config.toml
num_hidden_layers = 16
hidden_size = 96
num_key_value_heads = 3
vocab_size = 8192
norm_eps = 1e-06
attn_scale = 0.249
tie_word_embeddings = "early"
parallel_block = false
lr_head = 0.0199
warmup_steps = 20
decay_fraction = 0.94
final_lr_fraction = 0.05
doc_mask = true
train_tokens = 136800000
Each number is 128 + 24 x the weight over the matrix's rms, rounded and kept within 0 to 255. Layers, rows and columns count from 0.

# layer 9 MLP down (transposed), 384x96, rms 0.407, rows 18-34, columns 0-95
[[ 90 106 115 135 110  86 109 138 160 164 136  93 184 117 125 150 154 157 138  92 133 137  97 132 151 128 188 115 118 102 160 123 134 140 138 126 150 126  87 126 102 135 121 152 109 133 120 144 129 124 127 136 110 108 123 100 136 126 122 141 127 128 101 133 156 112 103 184 108 134 118 115 152 123 112 117 147  91 135 112 123 133 151 155 122 146 144 142 137 104 110 153 159  95 126 105]
 [141 114 134 129 120 160 135  97 118 141  87 152 132 132 143 177 129 147 141 135 101 141 135 146 107 135 118 111 143 120 118 105 124  91 147 130 110 146 124 140  65 127 146 103 126 136 156 137 129 118  89  96 143 166  91 131 154 121 134 127 143 161 113 112 136 134 104 147  75 160 141  86 119 111 142 131 142 123 139 130 164 106 114  85 177 133 167 141 142 107 104 126 166 172 142 151]
 [187 111 120 161  99 128 147 113 143 143 144 117 134 119 134 133 124 113  94 140 125 132 133 118 141 113 144 171 109 138 109 132 151 106 111 103 115 116 130 162 145 124 162 160 127 138 153 125 130 108 141 100 121 131 164 130 141 118 121 139 124 169 130  94 105 121 112 125 156 133 106 133  87  91 104 136 129 132 130 109 148 104 132 127  64 103 121  92 150 157 102 132 115 136 157 133]
 [122 151 158 108 125 100 129 134 101 138 159  95 164 163  85  82 127 113 157 144 132 142 161 142 129 103 150  92 153  82  72 164 166  94 122  86 120 107 148 161 139  98 100 116 123 101 143 136 120 138 159 104 138 154 120 139 127 115 119 137 114  72 111 138 192 138  67 159 148  84  91 173 112 127 122 158 127 181 113 105 130 110 107 137 138 129 156 129 130 106  95 165 174 103 105 159]
 [125 140 121 144 116 126 151 149  94 110 133 164 183 142 130 102 144 120  88 144 130  99  93 112 149  94 144 168 121 130 148 115 143  88 108 147 142  98  75 122 105 115 142 143  52 131 140 143 111 141  99 150 148 144 127 129 142 146 101 189 117 137 177 138 170  99 122 111 127 154 158 131 180 111 136  82 104 126 110 135 108 135 103 162 106 115 146 107 154 137 110 132 152  83 152  99]
 [114 131 113 142 141 152 123  87 146 152 132 176  96 161 149 155 106 131 112 137 124 150 193 112 134 139 132  88 105  79 125 142 150 120 132 105 158 125 158 161 141 136 112 158 144  94 122  95  88 159 115  96 142 162 186  93  97 131 136 134  97 144 150 152 116 124 124 130 129 130  92 113 148 146 136  93 110 144 103 149 124 156 112 134 138 132  98 136 120 121 131 154 101 108 153 149]
 [120 156 148 142 109 135 138  81 127  96 132 156 166 164 128 157 132 111 127 122 115 115 136 142 101 155 107 129 160 132 111 133 119 121 111 180 136  93 159 178 151  97  76 161 136 167 138 130 118 115 118 125 141 142 160 114 132 177 151 167 125 146 110 145 153 131  86  66 159 108  93 113 137 127 146 137 123 150 122 126 155 114 110 146 168 107 117 142 120 136 104 114  98 106  92 146]
 [ 89  27 175 146 173  85 141 135  78 143 168 162 138 153 159 122 113 121 128 133 107 117 124 126 176 108  87  82 143 110 175 142 182 169 121 106 119 133 127 118 158 101 102  71 139 117  88 100 138 134  96 146 124 166  98 127  85 153 140 142 111 138 130 129 121 131 141 163 111 110 161 143 123 119 116 141 105 109 126  99 111  92 126 115 136  55 111 159  99 135 123 147 116 117 100  98]
 [126 165 117 148 105  93 151 151 112 103 140 142 106 131 127 150 133 109 119 138 172 104 152 123 165 122 134 127 173 196 145  79 152 120 117 155  93  88 104  73 144 120 122 151 157 156 152 139 143 133 116  97 127 128 112 137 162 135  99 134  97 154 104 168 165  80 125  92  95 135 130 134 124 147 124 108 168 102 154 131 138 129 133 123 128 140 128 123 164 159 131 184  90 134  94 138]
 [101 137 104 113 139 166 110 120 119 161 158 138 149 164 124 131 103 116 110 145  91 131  98 106 145 144  95 174 100 127 142 146 100 197 113 175 151 159 158  85  79 124 121 138 149 126 106 128 109 111 101 154 115 158 143  72 113 125 155 124 148 148  79 148  87 197 104  94 122 104 141  90 151 137 117 128 123 107  93 164 157 115 138 128 120 120 127 123 113 144 123 129 132 134 152 167]
 [124 168 124 126 110 137 148 116 116 112 112  92 168 146  93 152 135 122 138  99 152 121 124 110 163 146 104 105 101 116 108 136 167 131 105 125 112 128 118 183 105 101 103 169 117  74 119 147 124 132  96  89 129 182 120 117 126 119 140 171 136 152 157 119 133  78 114 114 129 131 105 100 177 132 103 104 139 113 144 117 151 103 132 142  95 122 131 115 151 123  78 141 143 125  96 146]
 [106 178 137 129  94 161 147 141 111 153 134 141 103 126 108 148 123 136 159 142 122 119 107 134  96 118 144 159 147 171 126 132 129 150 124 116 107 128 160  99 144 125 130  98 155 129 115 128 140 119  98 125 215 135 117 149 153 140 110 127 106 130 145 128 147 114 140 144 118 132 122 140 105 106 110 118 135 132 133  95 134 113 147 134 112 118 107  91 161 100 123 164 196 141  79 111]
 [ 83 105 115 115  97 121 162 135 157 104 139  77 121 113 109 141 147 158 158 114 129 157 106 189 128 150 143  97 156 116 122 149 134 141 129 152  86 152 158 146 146 132 142 125 128 146 173 124 127 108 133 160 119 122 120 188 100 154  78 161 132  68 128 133 120 109 161 150 133 143 129 121 146 121 129  87 150 149 125 102 137 180  85 119 137 141 154 118 154 140 155 109  89 117 100 121]
 [145 137 141 100  94 128 131 102 128 170  73 152 139 136 161 106  92 120 120 135  99 110 165 121 121 107 112 151 117 141 109 202 127  67  95 140 115 120 121 103 139  84  66 135 138 105 132 134 155 141 124 105 116  99 142 120 165 169 164 113  94 171 119 166 120 109 135 158 102 125 107 120 119 114 151 168 110 143 156  93 140 121 141 142 130 136 129 149 143 150 107 144 115  73  81 129]
 [161  94 123 176 152 154  95  94 132 131 142 123 129  63 125 130 145 147 133 152 121 120 152 151 127 165 105 110 133 102 142 171 128 140  95 123 139 122 118 174 147 105 145 110 139 157 152 137 125 127 114 109 122 172 145 112 152 156 155 104 121 155 102 137  98 133 130 133 163 134 122 121 129 152 144  99 150 103 146 143 120 138 119 171 120  64 150 119 125 165 107  98 175  93 102 103]
 [124 113  96 113 105 110 101 147 104 136 103 123 101 104 142 113 150 122 148 133 111 119 151 139 131 108 120 136 144 126  92 155 142  77 148  72 162 103 157 153 113 110 156 112 162 140 109 174 116 141 132 118 127 111 103  77  54 113  84 146 131 131 106 155  93 128 169 127 119  94 146 128 105  92 160 136  94 184 114 142 135 111 173 151 142 161 132  96  94 148 103 129 140 172 117 178]
 [150 162 138 141 109 154 142 104 172 155 128 116 136 102 123 125 152 124 116 116 118 114 127 120 153 128 101 138 133 136  95 109  84 147 148 117 113 144 126 143 121 108 119 117 119 176 135 116 128 149 152 116 138 135  78  88 170  96 112  97 150 106 125 140 125  72 112 118 157 133 117 130 138 114 117 100 117 158 130 149 153 117 112 118 115  95 125 104 154 169 134 142 133 151 128 106]]
# layer 9 MLP up, 384x96, rms 0.269, rows 19-34, columns 0-95
[[112 110 113 102 138 121 136 116  97 123  98  95 137 134 123 132 123 134 159 155 141 183 121 186 139 110 122 116 144 114  94  74 130 109 100 158 134 151 148 152  95 143 131 122 136 123 135  99 131 157  99 137  96 145 124 161 137 137 151 131 132 127 123 138  85 132 116 166 140 101 130 151 121 132 169 115 117  96 108  94 110 122 153 127 119  83 155 120 142 111 103 139 128 109 124 130]
 [ 94 109 145  77  98 102 153 113 107 114 100 168 138 123 173 100 123 138 106 118 113 133 132 158 123 116 182 114 129 136 137 132 128 110 105 108 137 130 150 108 126 102 138 146 138 160  97 100 136 123 142 117 114 140 144 137 165 140 132 124 112 130  87 134  83 122 134 133 131 122 134 151 110  94 161  86 146 141 118 138 134 143 147 125 115 133 120 139 111 147 159 111 118  92 112 130]
 [122 121 132 153 145 127 132 143  80 121  85 125 146 129  98 133 122 136 119 166 158 173  98 159 126  65  81 178 152 134  91 150 102 109 104  85 113 105  56 157 135 127 152 114 150  96 130 112 100 136 133 136 100 117 159 133 152  98 120 116 129 157 171 146 116 142 136 177 117 133  70 166 104  90 122 125 136 104 128 126 139 144 115 121 148 125 166 147  86 126 108 117  98 116 119 129]
 [121 119 132 102 130 140 115 147  90 142 101 115  98  99 161 114 135 138 126 120 149 122  83 146 156 115  66 119 109 141 134 106 165 105 134 133 148 120 146 171 116 131 133 161 150 103 146 129 102 150 102 129 120  84 174 118 149  91 163 162 164 143 125 141 120 150 113 125 149  83  99  75  88 122  97 151 130 137 151 175 139 103 126 107 116 118 160 108 148 124 131  42 128  90 177 133]
 [107 119 130  99 126 103  94 129 115 149 115 105 150 156 107 124 208 162 146 136 139  98 118 105 104 116  98 128  97 147 153 124  86 112 103 123 134 148 100 133  74 212 122 135 109 113 148 106 147 145 143 147  98 151 113 144 151  84 128 155 102 108 109 158  64 124  88 143 153 143  94 118 146  92 158 100  58 119 144 135 137 127 107 139  99 130 121 134 158 140 147 134 125  93  88 139]
 [ 95 153 114 140  86 112  98 137 163 187 154 108 128 139 144 140 100 130  83 134 121 146 121 114 132 117 151 134 146 130 159 151 116 123  86 107 131 123  82 146 146 157 124 102 142  86 133 142 154 123 137 105  61 141 106 128 118  94 173 119 117 194  80 137  94 173 115 148 116 185 130 161 122 121  99 121 173 137 140 109  84 128  87 115 152 116  97 107 125 108 118  87 136 119 138 131]
 [142   5 154 184 177 114 144 127 109 150 225 139 150  66 164 125 146 108 119 143 147 111 150 107 163 129 132 107  75 115 171 113 164 180 113 122 144 140 133 194 123 119 151 110 116  93 111 104 141  95 116 127 125 183  88  94 139 181 158 126 123 174 152 142 131 111 133 156  76  70 155 134 150 126 144 126 139 118 120 109 101 153 129 146 163  91 147 138 126 176 144 160 129 133 138 124]
 [130 133 119 149  78 119 119 128 107 129 145 113 153 159 136 118 133 114 172 103 184 121 153 150 160  92 153 103 166 140 159 117 139  99 132 164 120  86 104 122 123 136 124 192 159 143 126 135  80 162 182 169 122 143 127 148 119 144 159  89 126 127  86 122 193 123 122 100 140 141 140 148 141  99 104 159  89 123 107  89 118 148 144 141 114 122 104 111 154 104 138 111 137 112 121  90]
 [152 123 138 130  89 196  95 136 162 130 103 107 102 111 174 140  68 122 149 137 104 140 168 119 134 131  74  79 129 121 131 133 144 147 137 109 149  76 178 131 114 144 125 163 146 115 115 126 107  89 139 103 119 143 126 151 144 126 127  84 104 121 135 137 116 147 117 180 113 132  82 118 119 115 102 121 124 154 161 187 120  82  96 137 151 166 113  88 116 150 118 169 153 116 121 159]
 [132 135 137 132 157 175 100 105 139 139 142 132 141 111 131 151  91 150 182 113 112 148 117 158 155 172 139 126 158 183 137 138 179 121 114  74 133 170 100 135 152 132 115 161 107 115 114 114 145 135 111 115 143  91 119 158 112 152 113 115 107  63 158 137 112 156 134 139 126 148 114 132 146 165  65 136 102 112 126 171 144 125 141 134 153 166 103 141 124 131 107 123 168  78 118  77]
 [ 90 111 121 132 180 121 134 119 156 144 108  85 159  97 140 117 143 133 105  91 116 130 174 141 152 128 120  89 135 141 170 157 113 122 133 125  81 132 137 130 116 159 149 132 111 120 128 110 137 140 131 160 137 130 136 123 107 142 114 115 159 111 160 146 119 171 124 144 139 123 153 139 103 118 121 135 176 122 116  94 130 113 119 142  92 134 120 153 107 110 162 128  89  91 119  85]
 [169 143 152 132 161 139 172 147 112 112 144 140 143 119  88 132 118 143 155 140 133 145 122 132 146 101 131 152 140 119 101 139 138 115 117 122 149 169 162 133 126 111 139 152 150 109 136  98 153 117 135  87 157  80 157  92 100 106 131 184 116 154 131 141 143 104 113 112 134 129 123  93  98 154 106 102 123  95 131 123 136  85 117 149 107 183  67 121 134 117 116 181 168 140 161 106]
 [191 176 152 134  80 133  98 170 116 128  98 124 131 135 152  75 116  82 125 125 132 171 128 126 121  86 125 138 105 144 185 101 141 146 100 134 137 139 148 141 127 114 128 170 142 119 125 109 133 128 130 145  85 132 108 143 130 161 155  62 146 191 133 134 128 131 147 118  72 135 121  90 120 111 129 142 125 136 121 103 155 131 132 149 109 122 159 105 140 109 165 101 124 137 138 180]
 [117 112 160 169 144 105 149 152 158 122 129 142 143 141 129 130 107 135  74 109 133 150 136 128 131 113 187 124 136 149 120 107 140 134 151 143 131 134 159 119  86 143 148 144 122  78  86 138 138  94  83 148 166  99 113 102 107 160 143 144 121 143 132 108 109 114 151 115 107 104 117 146 151 143 117 158 144 122 161 111 107 144 128 103 124 149 167 120 170 121 137 169 125 156 143 128]
 [ 73  75 136 177 117 145 143 153 128 108 128 131  97 140 106 154 116 119 184 112 110 115 127  90 125 144 144 162 147 127 147 143 115 115 118 124 137 161 160  54 124 134 153 135 130 105  86  96 105 125 128 124 131 132 148 162 122 122 217  96 155 111 112 150 115 150 194 117 135 116 116 113 117 107 137 146 119 124 129 123 133 147 145  78 142 162 109 151 123 166 177  92 117 137 133 167]
 [147 134 114 112 122 133 164 106 114 120 111 134 130 133 119 113 159 122 136 122 162 150 103 150 152 134 169 152 144 153 105 156 135 106 100 102 136 129 143 130 118 120 120 145 121 135 161 120 115 123 157 121 130 100 122 126 166 112  95 119 120 121 146 119 128 131 134  92 143 130 111 109  85 101 133 130 160 106 150 153 136 158 130 131 107 148 127 113  89 151 132 117 126 113 136 125]]